Weights of a small GPT-style language model, trained from scratch on English Wikipedia.
Size: 4 heads of 32, MLP 256 GELU.
Architecture: LayerNorm before each block, rotary positions, untied embeddings.
Training: a variant of Adam for these matrices, 157M tokens, 4801 steps.
Each number is 128 + 24 x the weight over its row's rms, rounded and kept within 0 to 255. Layers, rows and columns count from 0. Numbers have three digits each. The size before them is the row's rms in percent of the matrix's.

# q: layer 2 attention query, 128x128, rms 0.0564, rows 23-43, columns 0-127
# k: layer 2 attention key, 128x128, rms 0.0519, rows 23-42, columns 0-127
# v: layer 2 attention value, 128x128, rms 0.0507, rows 0-31, columns 0-127
# o: layer 2 attention output (transposed), 128x128, rms 0.125, rows 0-31, columns 0-127
q23 100:122136128155121126099096126110088160179100102132156089097145144127137095147127118153112108158134134141175165146147135160112199134116130082141173084174173150124156081125141095136094105095098113112150120139094160121153136131139141138138100135106083128147119130128155137114107108167120112130132127152151096105106161124124116161115125137117084122144119104125130091125119134132157149082108
k23 072:119145120119132085118112119117100152165140082154130144100115151132142092129134163149115101139220128153116130136175115138112141146087134096162133087142172126137145074153139127131093134094123160137141165114128128116145151106170134120116112144085108121117134141119116150124134120116139154109157146171111132107110144096142084120130127153093128135148134040118131121133140117131106084118112
q24 113:150138179124141138133158158134167141076131140126123137161106099101121148088134133084136129127087128131094135077081095115152052109151152156111103164117079128144131164120108173124157138125120120153099119084100097160105125116088130136130150092131132141101152144138137147121132111097142102162109105131126120142146128104148133104166113138110173160116132139174115147129123145122109130134163
k24 079:158129146135124137127129132140141104110125136124125128121074084074117118099130126071130105126081136130140148114055117140167131149122089152114090140149094129113134144113115143127163118134133130161113098093063154170132143125091084136132138153104121121137121175126133157129109113128158126151108130104125139099158114147134140120129164145102144173185136127111133125153141141121120205150142
q25 096:158165136087113148109184182147134148161124133089135122107147170149111184113125123148103114100118108146150165110126164152193116090136103122121119157141118129157150127132133145148099103140147154052107150121106136113128143109124147086126106159131156147115152100129128137108147135123086113116137101144133118132114138079116146135114139118117125078123140120133100116149112095126135061148148
k25 092:121102119105130070124124173146165106093115126142141144110151136156146102134137150099078156121142118148093108128140116153134186151122084104135080117150107105144111169112139162119135179093146112116114151187103119136123154102165118130100154182155127100115136099130116160137114141128104132118122094123187123096125142111098099102143140119117167150153113138119130089117114154141134115102146
q26 080:118126121151076108138119116154143145114119107072114076159104133115127150120095138101126142112130131175171152123109118142108083137121096114119125150098142096117111155113143130130138166133109152132107118139106118152123107145112122154131137173093124106113124146121117158169160130145073148126141099093111115114116140164183173150150089115086155142109106142129182172130154086157117109131094
k26 115:155094143111118112124146149120193101094083150116151126132086107112137135112122164102142125131083102103179123131055146110146133139124150079112106110114093120141129132141124150118176135129127099121137085159106086121153181165118098145119162119129113158101157143126093146127124130087092139138130110098134109082109140123114097143178131148151149120131114172139140111128115145151132138126132
q27 096:142098134135109139140087118120089126138124110123075119106117119145119117138158130117156122156126105156115093097130146106106112157147140123119129119115165124144110141176149138104140175148140129131156103163158107124138089127120086128130115088108136075135139116135139137135167065173117106116139181146136089156131123149170156126147052105159156113116131124118144125109064098148118139135155
k27 095:129088069134120173163147143139142142125142148138087087124136140089137142113135123139104145164113136092137128138144129139142129142101112100111131115104152160143098132117125092172164116130121093145134146136099152089133129110119108133118164170127103177147167147139143080177124165147149125130082090124114143069101101134085136130115131106175128106136112163126151154093127104117098104126101
q28 103:143153159168136128113134168138168112131109122174172135102145102141110165135076147136148105116081088097118128102111118113134176105158160148117146112137105143133194134108113162122114118121095132083107136123128142110087140143110166111134099139153138172108106090162096109102072119100166107149150134145165141139156121119114115097110157140141120113132126115143108104115165152115125105119134
k28 083:131166107100140134108153127155117114098140149152120109130163105127118130151087122124114161142121138169087121132126153164090097146101159144144149134105125180105102101122086152114153118120119158113100155157099089096107116073137129113152136167149109139157155158120130134154135205125153169106085139116089128163151111110125109098116102137110155137125115155158094141118145146100100106146123
q29 105:131109121115081072135095096112127119122112124162098157100086129143129141119150088150136099162152108154157125124153077153128134106171132104126143131115136122145108106089151109081119159128108165153114145116164126114160100168145094172112123109111100106141092175145138121130151099115105117114166127150139160119103141166135129103161165096164135161146153124096153120140133101146137128086136
k29 093:123197113080104118131136116137112100149097135162122115119117154127111103170124106161139114136097087099142105121113133145133117097124176125133098143114156122151103149149091134128167127158138159140154104132109149123134141133125113165138167069136113124131135150117134138147162139121074118061171138114081109128086136132144133157117133127143138139105143110141120144179107113168089086126097
q30 096:117121076172152143142133122144147085130107125125156122136105093174129189133093111138133162140106124069129105128120080083123181134161120135129140124147109151101148131084105123142131168122111133118088146135138140139077152159116125135141106148146124155128094124186086106140089128097131142153116125131130171139155109160150088099125142150109113138142138136115118109140137171115123160129091
k30 098:103122133121165140105153056128130166135127110085179136147100143154124116145103125124123131108105113134150103115085152108097119105117117150154139146090127160126110064125093145160148112141118164093145112119147091102102135135144120114158168145170129181124098145132136120095147110100079152134146126103119096158104141102113124153113088131147113161084089154144117119123115138093139127111116
q31 102:079149097124144135150151124145114139153106114144115063108102127114134166138113132112100132127124083162098202111128174144161114121128139129117114121116162097133167170125136156188105154125147101134120115136106111128099146125109143111131128163141100121134114140153136129124102180124120147114110113125152142103132158152159086123152128155077130137095144145122147132120174063106090109137130
k31 093:124096169112088129118115149123159119085097072171122181069176097152125109136123156123124100084097123107104148086070144164098112115142155103135133147124119147092107136108165129107137141106139107143117135170142139149171153086151122128132120139113130123129145123128129147122109139122127149106130150180140111138076124116087117149117148158110110111111131122120136139159106151150170117104114
v0 088:129078121134123112082136123101130156123108125125092116113108090095166097162135163117140122179133144085143117149122132093118162162141154102144106096120121102092103147148135115125126120140166105126144150138143087091149135145108149164110177106137125098168117146094147135119138097155157134130125150105116101151146113097080091170130113107144134160091140130102113192156151142137122151153135
o0 080:103099110114161131106128109148138127108153091144083134139129100131102116151142168109103088132205153102093086125133167112136127131091118176175123103122138162111083153174149097150126150134145100113124126166106133150116126138179110152118112127160130085108095141120134137114126122159134127093083143163123160136163118104123093141153146144128109154167134121127110147153093136143123102116132
v1 097:108150157127144155096119086137115082156106102157121113150123160112128112112118099146157117115125149133119125158142094110136135126171104108138134117144124170117107103163164161129119121136118144126142109097122100104142164086105123093130108157131129163121141150177109145129073138130113163164149167123145138133144152127147146108140154132100093134110131132096105099126101216071131143098161
o1 092:147118109106128112164091129109087103165152158113109125150171149124143145132120118152122112104106086178161137125127136163146128132120125115080156159152166110137104139137148120145123105148123118116125100158142094129120151120161134133087106149091102095101136167110149146121170141130111109080099141105137157166145151149167139114095134082101135129129096169143132145080158069112118128101106
v2 109:138158136121118115156165139134162119121140152136173111109139128105119120147151120157103123118112109158153153092119158125139118111110159134153128103180143118152163137127133155169136126128082093136145134134086141108139130165157126151100150101129100130102147092097135093149186151120129091095142073149111148079081163143121138130124095138166130111164134112139115118121156064109094091125130
o2 102:091141132159116158100198143157155134112121101112177135090131081138163114120124100145142091109123121129128183105166121103102126118156140148132103125145126150117161107130124134138117138097128136153163145089116141138096154107084140115118124153173123169164132127170078127128092121111166125128108108157143096106145139114116145082137115121116131102138159101142126116150167142106075112102108
v3 083:148134145157151118106101131151152132138102109168142110146114091147126102079148105118069106145108146142112098107135132173153175109108166119155106147144119127147102109120130123096118115136136115143171119176137118095104126101125144105102158140112129125143094170081056125112130134123113135140115177111099140152167104100124078133133117165153149121119147127123109140097118075152135131155149
o3 082:090128121146197174122111097106090134159124105159109121131122144098102174131139118102110112077124132150107122117159122116107113170108152133137105140144105139118074163138129084148142179187149119134135157151151100108125138137165099128117139163129102143124099123088167146101108139119096126142156158115101143122147108140105120141124129145156105163101140138106112164119134140109129131068151
v4 077:120160147150117130141102169144139137120115125116104141123141093127134150096132137126141124145125100128119162120116115104135081177125176157118125105130113089119164126137119158063161165108091159135125137146140144160130154096135134173123083083147118128124116130103094126130137170151145177092129144137100158140135109128177144158177141091155081124160130146122122140107134065117136148123105
o4 075:146157111126135119149145105127151145146106126171143144149131163192110127150108112200141155159105138119100100120153116103143146133143137108143122111132089127085181096104134125110160082100087159108111135106133152135119129121137109140137134105144103118144110128132109068126154130137083141101135136173122168161105143104129092101125143099147102149111166105087111128142093147140144168099113
v5 094:135115154149058174119133155091128124080121131104121177089137123168138141116162162132110135138133126061147146111093114169122110169133182110109112122139106109136139147085088097103143132137107136161121148149133149106146137161116105158114122108106100143126106140120123092127152138149136139138098097142135126136115180122131169121141127096157116124132134146148138140083145127176138161116083
o5 094:144132114143123100118151104101146164149083131168102163117117092152135099116123179161138141146129165087088103136155103113135161138147150107149134080117082156140173128134132127097143112098122147152107156127135135146150116143140106119167137114146126126131096110169107090131133108110130173148126115146164138134111090081112086081100115117156122112115151108107113127159104198139145128131118
v6 099:120132124109121159134173087148099087153135158111125082135110161107136139127138129135140136169141125124180151126145119120119128105127128140133139086150148153171147100143139142150115049126122108120132114104090142104131097147118110130117169098135075133134141086143140124166170134095106096130169084118103124121108153159131141127141135148139095119133133124113145140193189126105106094111145
o6 088:133138165121130137107171148152156124094128125108173139119138070111174137114130128110107084103140101129159169118154143134112098131131131133103111146143160148133133119138122138170113142137123125145136117107097123153095133098110133121106126162174124153100150113165089142136125093121162119103088103134140118088155149118124152086142116110104136085146107155172113145155202100087085110148113
v7 115:138167117101105133132106095124123155111136116076105131167112142129138146089079106127147182162146157108151117121125142132149128096111119129135115137155139131162114092128107144077112080130161153149123103114117154130098081139101155143151134136127141135140125150097115127158081148108118106180167138109088133145114092166187119148159133128071078118122108133111139137117116113115114125164136
o7 111:172179141053135116087134117097113139159105110130108102143122183133139138124186146128100135165164087142178128125127147114142071157134158084114110144120169097121124142144123101138097139149150148107132125121155134105145088115140108125147123118119133135094140106090114125153138133114115113128147125123141142122097133127128160141127147106139116090117082161088121185126149094139150109146155
v8 089:115118125104086195115119142153128126117114123126090117119159115102123119130159143135115092166145106102144175105113067105103160173147138106122137131127115094131158106128115114134130147149127112117141113143123160114122106140103096211104122128115077134094099171129143148108147122119140163132143097134120152133125149179102186147124144087121102157129110125112159145153158137144097133137144
o8 089:168114141142133106147127095149153136119121101162148147123132104130154117139110182179124111150146151114103099145148128112125154141144141125137148090126144144113181080108125120140132118115082146156090162112133133162144099123137148146142140099158160087117116113131118081132148099137129151114101117162170168113128144126099097066084128077147143104143128092123099154151102145109143136118079
v9 088:113128121118170168146145098143108138135161122084146124125110172092136150123153125146124140121114127125152148123123115101132067086134119116161164131137132162162144099162126151192098067132155138089125116078100146105128108166111134108126115107121092152098129123128160119178129147126134101146139087150104107120106150152150179122130122136109106110140134138118150128157129172082116106133163
o9 083:138129164122092135118149153134138119113111124112159139122138113095179105130137130083103083125133091129166164131130145142135105124142147076081123136121176145133144102151132140144120122118133126134135105122110125122132150111107130106119115153126132128115171130170081138159138146120160105124094080146146127063112190144140168101116121117121149074139103130157146139149187084109115093167113
v10 094:123138134122187122153085119156163162106125141125117135143149134133152170117123146096123115099139108148102134079112129160182096091139155117121149137123116154174162123081135126125123125134153116121099131142134119124098108101124165126134091171117108131111147176166083125129136135073109078153109123097125107115098142135133058100135114124099120127161105136120168138088102125151127113148133
o10 086:159134154132098172155108120123121129148099099117138112090098156137134150114138123122120168144077126132149120142116113110122143141160174102109118124144110108140160078090141168141117162120151136119166136112181171093147131171130085116139150106134111150100130074102130125141146145118104123210158099137115101102099104127083127148131150115153128115116104093110142140099116136156145125151115
v11 086:177170127122170173127130127179114107133134144104130110153132125104094123155118094154145152126126102128085138078161156107118113130176089142149153146126145169139160148094121124146081140150158142115133109085114158135123085071118118096137106106155132117098156119165127147093107109112123145119160138139120127108131144114159125148102126142073137144114076107136134144170113107107111126102130
o11 086:180146149122071135151128152158109107106147148061135094131135147094117145144122105105145138138099126158139131112131104143137133113168137102141121197112151095143116063076092115126140157140131133134116133116121137164146136132111142116113128078084157119140132147112140134125173119161147120118165116138111090109104171175137163113131141098095170095134102133122117123108154124112131130132148
v12 090:109153146141105100081122179120116093130130123133135144107107134118158115125128114125095124135132161107154137176134133144111104155103173139132115056114137114099108068132128151083116094138122148148139095131093115095152144142140131127125166061132120149104131106110131081109167134116127169132161160129156164135128157114159146114132122126174116103135149117111088151130160129107108143105083
o12 085:113130123109156129116177134121159126111130163147139160157165073147144145115134099122141073107124115102119120104164144124144121134130135139143122155159111151134124161152132099123130077136134125131108151121108113151086151083146106128119111171147101117143110139165116120095084125105130135070091161130147186145139092084148115102140132121098114160136147154139096173166171108100112129100124
v13 107:095097115109161119085132108101129141114076121094131116196114148126150146148114177149126137124132093102161098143134090127160109126156127087141139091107126123134143087122143137155167131139160139134136141147151059142130114151150159120131140145128111139139142101140089132139135104092133100159112106099103117133104138149110082080157115159105101148109120135100178135113142159098135120145167
o13 100:128125117107113125143087125120133087134146116133152147136105107121165136113153153124088145134086080129147126128089141110124117130131130144110084107158093187145133148154149168149110173150149101087137102133156140132109162151144095137100120115139130145078114108138085135140130157130159151162108094131154147124145115100093140120165113121108112089174067105147136154140136085166135155152105
v14 098:137111119113093136103139152127149147119131120073120128109157164107116154130099142109140161114118138087100132140142151159143133092097114124135109182135140126143122120096079115113103137146138137173107167093121120134138067140132147133136118109110124121141121138123173126147144130121112040150144142094129182127088107144138177169122139120105114136122180130113135185144163147139160124123136
o14 088:158139191113147119134129098119154158142120127144096117101076138117090084103131146080125167190157128100143155151107117100149117125157145135146145129105132083103136147150112131128104147105170138140123111114124144097173063104144107134154124110089158117115129093136128131143160109109146111129153130136144107104068092119115124144125140129092155110134124144126134154151107132137170124176147
v15 090:156136134147087168135093143142115113117161150078120150133149139134091163155130103113131122113139130103112109126137176169122119076115137145106110157098146118168144156079086093085100104147148131134111167105124143151105122094131108132128096096123127097122147127143140105126133107122150120136139105127163155130105115149147201148112165120132099147129119132166164152132145105147107157141063
o15 084:193142154113097107136140120108147149138112156133113114120114118135094116112116115101166174170140147103110124156119105117135152131140144115171142157088141102123129117114109156124133123123133159152106155094094125118178067127119128105181159096093155114130115067133124089143146099133142139162155117138137114122083108103125121136115119121121151118094131150096122125167117185134165130180119
v16 089:117158138128131159109168085126123165118123156075063162130099170099134187138129139131101167139136105072164110126139131128110084105154089120156132134125122163131119132138101152108110089084141154111137098143126140112149090136098123122150146108132108118135151103103183121140107133123079130137137114132095126119116141138156172175164134115116132122111139136144164159141134171121134135121121
o16 085:136153175072128076087148113109124129132113140118120134113108123138149087114152167130112086140180099106136119169113143141124146126141148070140113131138155136138142125164134095138147130090156131120096094133110153175174129095116114123123116120115118125133181134161078137129122132141147124096128100157129128112112142130110176122131109121131138052141128133123102167140171134142147091165136
v17 092:120124123132149152121161125131162149112148146121105141125128163130117189155112144139104129109118114115111144101142157146141100076137110141124118215172126153131119190139109139159091134119104090121143145118134113162135094129159137066132111124135152132115120131136133160114129123120124078102106120137182111087111101125084129114138138110110181102110143136187139139104116149128169119133125
o17 089:107112172149111110137112139112109150152095116091146140082079124113104090105105115125139164157108111115123157164120092123098157105159131116152144117116128088118112100113126152110125156073150123124130102127110149096161130133114131111136135123102141127178171156119125144147146145143134100166161114108118069129112125175110148174123119157125149091142129105136159088114124181170142126152162
v18 091:143114157142120117096114141138097170105124146119076132100140132093164146120143142122057136140113133088161173125138147105107105142134150135135134160125124165112100169134089111133126081145084127126173101147151158090138140132108126180098132101116120131111103158079135121120160133148108176131129124134093110124148160096126148151122118112166144114108129136147103171118133120153128125166075
o18 071:120106130133143132108159107106136150141104112157124147119130120150127101157139184145117085140187151075115096149178113137117190157127141098172138087137133175136133112147137106104156098091123106133091151152114162134129105120154119137142131124126129096170125125136126126106100142150122131101124128176120148118121100115128127116127120129133121093150177098078091131150109166115132062113116
v19 094:137061088130093098131147139105156162122123117128106141129115114126117137119157150130157156142112127115156148107144150143116159157119125117131147147136125087137132190109157100106151145121103093126132150139139102113128169126151112175116134117135108087125115142093152109127190156097158128121128119099138136094119126130082094158145119146157111152196140149139101108135173065140095110119138
o19 092:125132132126141132154171107160151164104122083147166152088131116159102105126112158141131148128175162118131128144152120110083132143141117185157118097134098172122136107123113114136109128119137136140145117121137146125128122121119126150153147111187158141148064094148091124100109119146133138145103119168133121130139083074094112139138084110158103119126162097145157077115102164135137118095096
v20 095:105140143109112094130132149124129102092101119093166138116142104143168118123128117157132131160116124122162185127106129101113082158151179126121163095150112131130163104126128151110147164143080106141107092126135152124122169149139146174103110120116136165109154155134102113135164172092103141101119110139116153113096172132184100123160127114157078121149150130116096130092150112104105101128142
o20 086:132140108136125135137181132155149140138109116139166147141152137185178139132111134194124122140092113124134126103168106101135137138157154132103107103138097170126189107107146130114124104113110135114138138099167157120080161123139113127136098149158095138132090143148095105114105131096135151102104122179159152150145108095139114055124126107116112116131152105123125135127123110111084130097093
v21 106:124103134108126134142168120120118103124093151133144104148102123112162104143177142135103132146133117118173148135154109103134135150100157117130157071149136161116139120161134131184138110143090073131157111144105104099137185147161121172095164109133084117105105105121117111124160132098110137107137092137111144115105177125105105116156127161163107134133135131129106115137178105101083091114133
o21 096:100119118156140160123174153158148122119135121123186152129155073135163133122138137138110079096142126131130154106162131136105130124129125154121112119157122203132128116137126139150107132137121109134135135130104140144060155113118139133092114169170118148139115126161089125105085114130160127112081113155149127125195120098112137077141108112112112118154141108153117119145157120098076121111094
v22 083:137106121121109149130116125093162110108141130085119146134148134109117117166131104128152109151125099127130116148125113114118160150110061153142139112129138081131150093134126148121119157180128159115107110113119164132134089163139137124132081129148113131103135107149160154107132070161106108118152120159154144121121091192133173167133163084054118114178121122115124121127143126097143136105152
o22 075:174157182111119077131133134153111115130154127126143102118120140094123136130112103142145113176121131144143125132054146097165111099163109129126142153099165055099147128104124122104128098107093152131103119096137122136178095100127150109116110092125145121137154142137123115175138106112129084108144096116142162127152169138126126101128151135123131127138105116171152138130104097123155177159135
v23 092:097047108120141130102164127090140153137133130145105142134120154113134147157141164117140137120138087137131104159134109094119155106110081104129139139138134111090088126160123108108101102090162132115167135151147065114107155135133122110115182132152136086161132120108137173158113075137119124123124124091129108119128098109088124134157121144110128153142159141119158162159162144100121138121166
o23 086:086124169106141115111094136132142116139152099130117150108106100110108089125119129120120091126200119135135123150099154141122115128094086139153123146140174155119057164204137112150101141151132090105119083171104113121144135115163134137081126143136149100100129107136111156115123134133152104118107155116115167142151151121090139177148114137143104110141125144165144107128144120151139118153123
v24 091:123113124149090134119125191139126088100073128154145134150144113125130120115143139129139090140142126093178147091138105116105139165113186106113150095094114117093142094118102120125143150147061106154124137169115135113141166146123130202121133090120106116086140136113103118135173124111144142110125125114109149122129164109124116134115136094180125141138101128127113155136162113152088118147099
o24 097:132112109149140136136154110150182132104109109155151132135139083146140121127114151155124124151110165073112108122157134112141188144144139171150114106138085181128151095112118158128138115128109128148115156123144145155072130116133128152138135126152138123140087120147115076111111107121113184135115136165161156134135103079113101075118127098130108132135142080126093125162098141115115137085088
v25 092:132167136111088118149112129141102138109140122108130138114141107160124126120161096128086145150136142102151101103102148136123093118127149148110124194117115108160152120143105122099120119127155172113132122191148140125077167088147104142110118119148139108128130129107081121093155160113135174112117123141118137122163129120165150154143120148115152148168131155187131164057089093132141138116148
o25 085:111153124123129124118129151094083166166092151147126142119117172143130148152137126166139112108109158150104086138146078115118122147130123075121114172121144149111145148089125112092169130123150158121117132111141110094169155154122154124161140157104132129151089103080085098091117126111135167100164108135101156147147119132114114135095085140164132130102177135094108122145138170136148134152114
v26 084:141126095092142110144159057141071099162152137114126114158112150106145117146121114153125161109139139184129098156121154148142118062125094130144143151132146164162120156152151122189092102125153067112126100101095121131125111127141132090150137171160129132163136134110127138140122158106124105163161109137123079119122119126117117133121103123099134137130118144112141098162089140120112109137114
o26 086:131131146115108143109137159127093123104153135067146108125140127082153135131166121090115111094170121153163160136147132156117067121111113139102123153138183132151089134137129131162105145139132119143158105126104119120118139131096150121109125144106125165107171135106114179128109133136174101138109110110111092096152157162147168148149112148103140117117097151129143130105184104108099079165139
v27 091:176145092166181091104124140158126128128080134200161105148147118129159137159130128158135093143124104146088099126137111092132132107117154137140120132116112100094107127137110130129137177163138054154146133111118110142164130093123149116124119128123160096166108140117139164134128113142148109133114129099160084166120118111116068115125104131131147152082117102124097120117148131133145135159133
o27 091:089125085174157158157094141135128096126140135108105103139102123112098140151110119099116184153090161131108133126136136105142136135119111179139121116119106121106072128112162170132114152141123101123135149127115136108098139153181125140105156104105136100122134168086167151123106137156088121142122133110091086162118162139152107128163156144109122186133128127115127110105112108163106155098167
v28 097:112147100102155082116148096103117136158124149124107106139114092104149106157150131114113110121127121158124139152153142115121152156121097133139113138137138118071071154175136109182147096160129129128138116127120164112155141159126131143137161113139153091152117130083183163133102116172112142133135146114092105153133126112095098169111097139147164115064153144128094138165115165144115133123107
o28 090:085106109150165137101132152133120114102180122118106114136131131115115120140156142086086076098200153118120126117114160154152114101101085140152147121136162127125082162166134096141129129117116084116124128154100137140112114111118170134116123156114123120139135142111160186121089162154128126085095130145114104116179136131141146163157146159102130153152152124129115142133117116098102096130166
v29 081:110162136119082158102177104119126168104105119079095124170099103110143145114149095106108146153114151109139118088133129123118083160143174094141148129109117138157127154143118118142138097143121116137126111142146138109117138130123131157134168107105111115128095140101131133149126115149107146144056148156111073105143178082130143186146119144125136113137124127147119160090061123138140131135119
o29 073:131122104123140107101143115144136135131113086145099141131099159132139104140155181140095078118155161098097100160139129150122162109126150086130132092120100182139130137136115109134191148098183136139139121162136162143125124130143123127142109142138142164154089140132118131111120150145115135116122076179119124110178117089113135107081120131147110088102113104112124149153112170158145080118134
v30 094:125160178100192141121096109136060128164115117118105137142107152122121152135117125139075118124120110135101160140129133116135107114144104115153146131076103184125146131124126125188142124155097123104123116142122177153154110079110119135154113148136137120103138146149086156121120147111157147130118136111092102123134156153145102117139126166128126121084089117130147118155076158173122131151094
o30 095:165115131148113140141094137118103096113121136086136087138161134127146163148162153077094147099083122121160111132129128184111165135129141079124143129150142154145160106113120143147181148106094089096122147132125174138109121163120147138134127114086112118143152121096167127104119170168112155148140120137111076098157139175153129140137111107108110101115108126086088130129128130104152112143118
v31 111:156137150139133121147163094163117106117102118132117095155133147125164163169078115122154161108128118139112079127143105118151170174202092118123135115109115121119131127112147148106138142121143114123145118123130095153157068132110112107157093130170131112132134116149153148112089079135093132122102108110138133123130116088145118123128138076098193127109099086095147124143134166112138123127130
o31 106:149121118132114106134106115164104089105154159091093116148118141112115144141132132138136156151086107123114102145094131129129145119146118177112136125132128079150122120087171142127118140101118137139104087099130130170134122139127144158090101088128125163098172143111143152156172126151146130120178147096081112149119153134126153124142153112105142105163071113138098125066157106179125152123153
q32 106:121140122074089103126129079124101105170089143139122105153135100102126092122110130095107145161137109129129101194117156137138132106096120154100113135140139130110099151132171159144112095128171112130088098116102169181098165106146134087128123120096141150154115136093141163113146092138094130146108142118091145172148102133146106126099164158120144148163163130141127138147123153120127131128120
k32 100:126151156085123104140106133124117147093112141129083136153120161130130114171064103108145120161130122113107122161141155154147096165142121138136120173100111131128109137112156091106118121162112129127125139106171113138131113162133135166169144133104138134111140113100125128107126114155134113142114126065094115134091144073156185145121153136172118148093105113139151104122150092142175159082119
q33 101:102125137100155133132141138151156131126131111090164111127126082133121135147142103130098101155168162115161149130103198147159125100159115166112141088102122127142143160123118114090143122113151107127171116090155129101125108110086123117111149133117142116133119149107134077171189141162153098128089117127106120117149097125118120098139126089133090133077086169152129137151127104109157144125152
k33 098:117109134132108144129152145138135072140113142089157118128132094148114123083147146167131160125088102096144108072129122143081124129119125135129114123121150111157112127098130150159128097088126129103114122149091142126119145125116146110071112147129061142129120113191140122135138129143163165169113115176146139118155134146132085083147103171123101127156132167129134084123107137109099118167144
q34 096:114137164114139136121137148162139168147121079121166154139106092097136166141150118123127112129138143132129138112115158146156098117113124162097134114092108091139126152117127109091177151110129105095131126106134116146100093088093118118130112101145171154098090119138126107167121151126135137110081135115112090142150145157132123128113156084190145109084080179148117140116152149147175156122146
k34 106:135148115153110146134135124165121096136133137097123160132131106155156197103145120143087147071112122145150126097152139143078114117118114123102153102154138117146156102095163149136128139108129106133122122127102140122141136105073179111099121129160097141138114105166128097100085123120121146141109122169118146153176164168123078094137100160120152099151141155143149096112143105121087117123157
q35 096:147152124142133150161108127118104127120148165139086130101149168143125124128127163101121187109117099118120114124159090114111155164125134064177102136178132167110117091144136128156099106148151139140107120177108106107141143139155112113127131150123141100137136106138137165076084119125083127131127113135172165114122111104103113122138124169086132110163181091114139132118117145124121088149117
k35 105:107138133125134106127084123118121176131133102153110141148109162102128126166100131095135130155169170143128107176117141104167110156149140088150148133130106182140156145146106114111137128160111112117103156158158101125137168137150113143167156125099181098117133111083121150118137149142140099125130129068097077150081115094118133141122141095140130128106108110100136149146110129175174138110112
q36 099:115088138140113120102126134155187150127128100131137167124127112155092129129106152156159108207141167113109157106118144124130110106181159133129167134132132110147172106108138112111135155119123139121106161098170150115184087132105092146133103108136121076120136126154126085170141142137143129120082144105124109114098105129142140133099160097162078120100134128107130135112143094112150125118129
k36 099:106116111145111096148176101148127089142127185091155114122115093159112137095168096156109133110122121132179118107159142130140119106122136095109124110141155120149142117094158156159133093112105141106125107110107105084105137114107155141083110161145129120157111136177150137135127149129084147155138119162136160116125160158118068103139116124109106142141108130093111122080116156150099093148162
q37 091:152115151138137175153148099139088160147153154104103094119116156087107076117149123104103120126130114100153137159160108120122175142083131105164128113120141162119127137139128156146122114157192130112121099148093136116135141122135137114102131128079105144116132132171109165123125112123106110123168132137153129142105153141125165136097104185082127127175139100107149127160080158126084118133144
k37 101:142118118108154128131060122092147113124109121162118110120122152116148100135097184088118086155172160113090136166133116123161108155114149088151128111117116134092121156154127108098124152166143137165102158139160147160136121131163131143166143108114137087124135130093123120140139133169149067134121096101108130125082082109101114157116158121132142132152121125120133162138131106155149158102092
q38 090:091140151134111111161075196151183146123118117156139142096102118116145155160114113164135093158159127128131179124145107135107118093118135130140178129099139109138143124093125077128105140106096123116114124138161161117113077123116128130123075090111088158118147114137137127175158163145119137101134142131100154105108140150128135125131123075150114087116094143129130137120131095146143089128119
k38 087:123115106137092137133155101153135127116099106082148100101148137117118142099173135155122130139156136166140150054187109125152108088145162135108120137133171093143131127131108148143106140129120153134136123100119159125118111090127140138120135095118112118139101178152153125146159127097122136108087143180159130100127142109135077114173118106109138121127121106126112120178122144089087132127192
q39 104:199129090105115097122119116136102122164135140158133092155159152134113080189144162111101114132179127160107114153152130112136133148096115101132116133139158120128105142137165109116092101105166116167067128130099162140138086146120122108137141130134138124166114135140117137153156112156107128115135100144134167143159134130133146093091147107117130129128123080072137141112082157115125104110122
k39 095:109135157120126121133088154128159099135132112132164096149105138099124103118057100140114142170114101141074146135109119108130154158125133096099150095134146157112119079135117127130138129141124111114108098140135151122148091149108144109204142148098125154118161113111117165118189113165173111144176088113096105120134154115128151185126124154129153141137126140119130160148111124139132128091132
q40 114:157140163088158146152144126162141165111136182127144088129106126097125121101163118083113119096112127113132126157099125125172123101097123163118074143080138090159099161146101158124147125143182117143137107104071112155115116096111079123119155132122113146136123153138133134131107114117124106149139098139144123128150116140092153134116123165088130123130141149173144121180125140142076144145141
k40 087:102144155106150132114125162131142138099131175136102139131098114084102140100078139078104122105087151140116129166063100108136109145086101171137107149105105110109089155142123112126147152122137109143104089107104119156142098131143142148170165131143125133105171127114125113116145125098158143151131151117102139096183109126083128167099135167104152155137159151121139157136125111143104151141138
q41 102:151133128113100086115108115139123133162155124159106126116122166131119123135123130124117120125170130132110116163157121132132140130079133104150151148163162140154094141156124155125134100131137113125066086181120139149143132122152115147154108108111117118159112140127089140142106120134088162104130193147137142165116141106159137067102112102100117094110174098083127085093089154129113092144103
k41 108:143168113146156118170118169108119146166154136142126106117170146119144080162123136160098092092176123157130110121146114133119143139087114111150129140141190119116113129137176160098093171122100120147116133129114169114128094112158154122146134123129125135115108121124105136127148099152128102075190117153119125097118093157100159122119112110106141131115160078121127130130140100121116066116136
q42 101:159135110118097172118118139146134137162185143127147139121130077134159099106109109125114104094125122142142122133108140143114146122109125167100147120156138167105183115129087127162128117121118096130146102099122154144089142125102118145138131159188156097139096154129130118082115123131132132134086145108094131146168139113155147103112127146139088125149136136098093090136121140097182204138111
k42 110:151143115135118100121116096158136123125130149134144108122143112187182148123063099145119175140098110122106169141072150076111158133106133174103139149154116134129118131173104117130139128113107159172185099100119115141120091156131092107147116152144130147108128104137121117124156124135113113161162122095114114129089149092151119124083139093106125168113122123116140106122128142114142180134125
q43 109:142149097086123100132136140138109174108147110117057124128151177133087136117140135134139118149169177135130142083162125162110133134121125097161160125095153108145131141120136081134112138134118107142155093129169141099156123143131139144154130105109124121096126114134161095135155133144124108076134150176139137111099113111168152140144092086147135123112087107101166144074110140146136098111104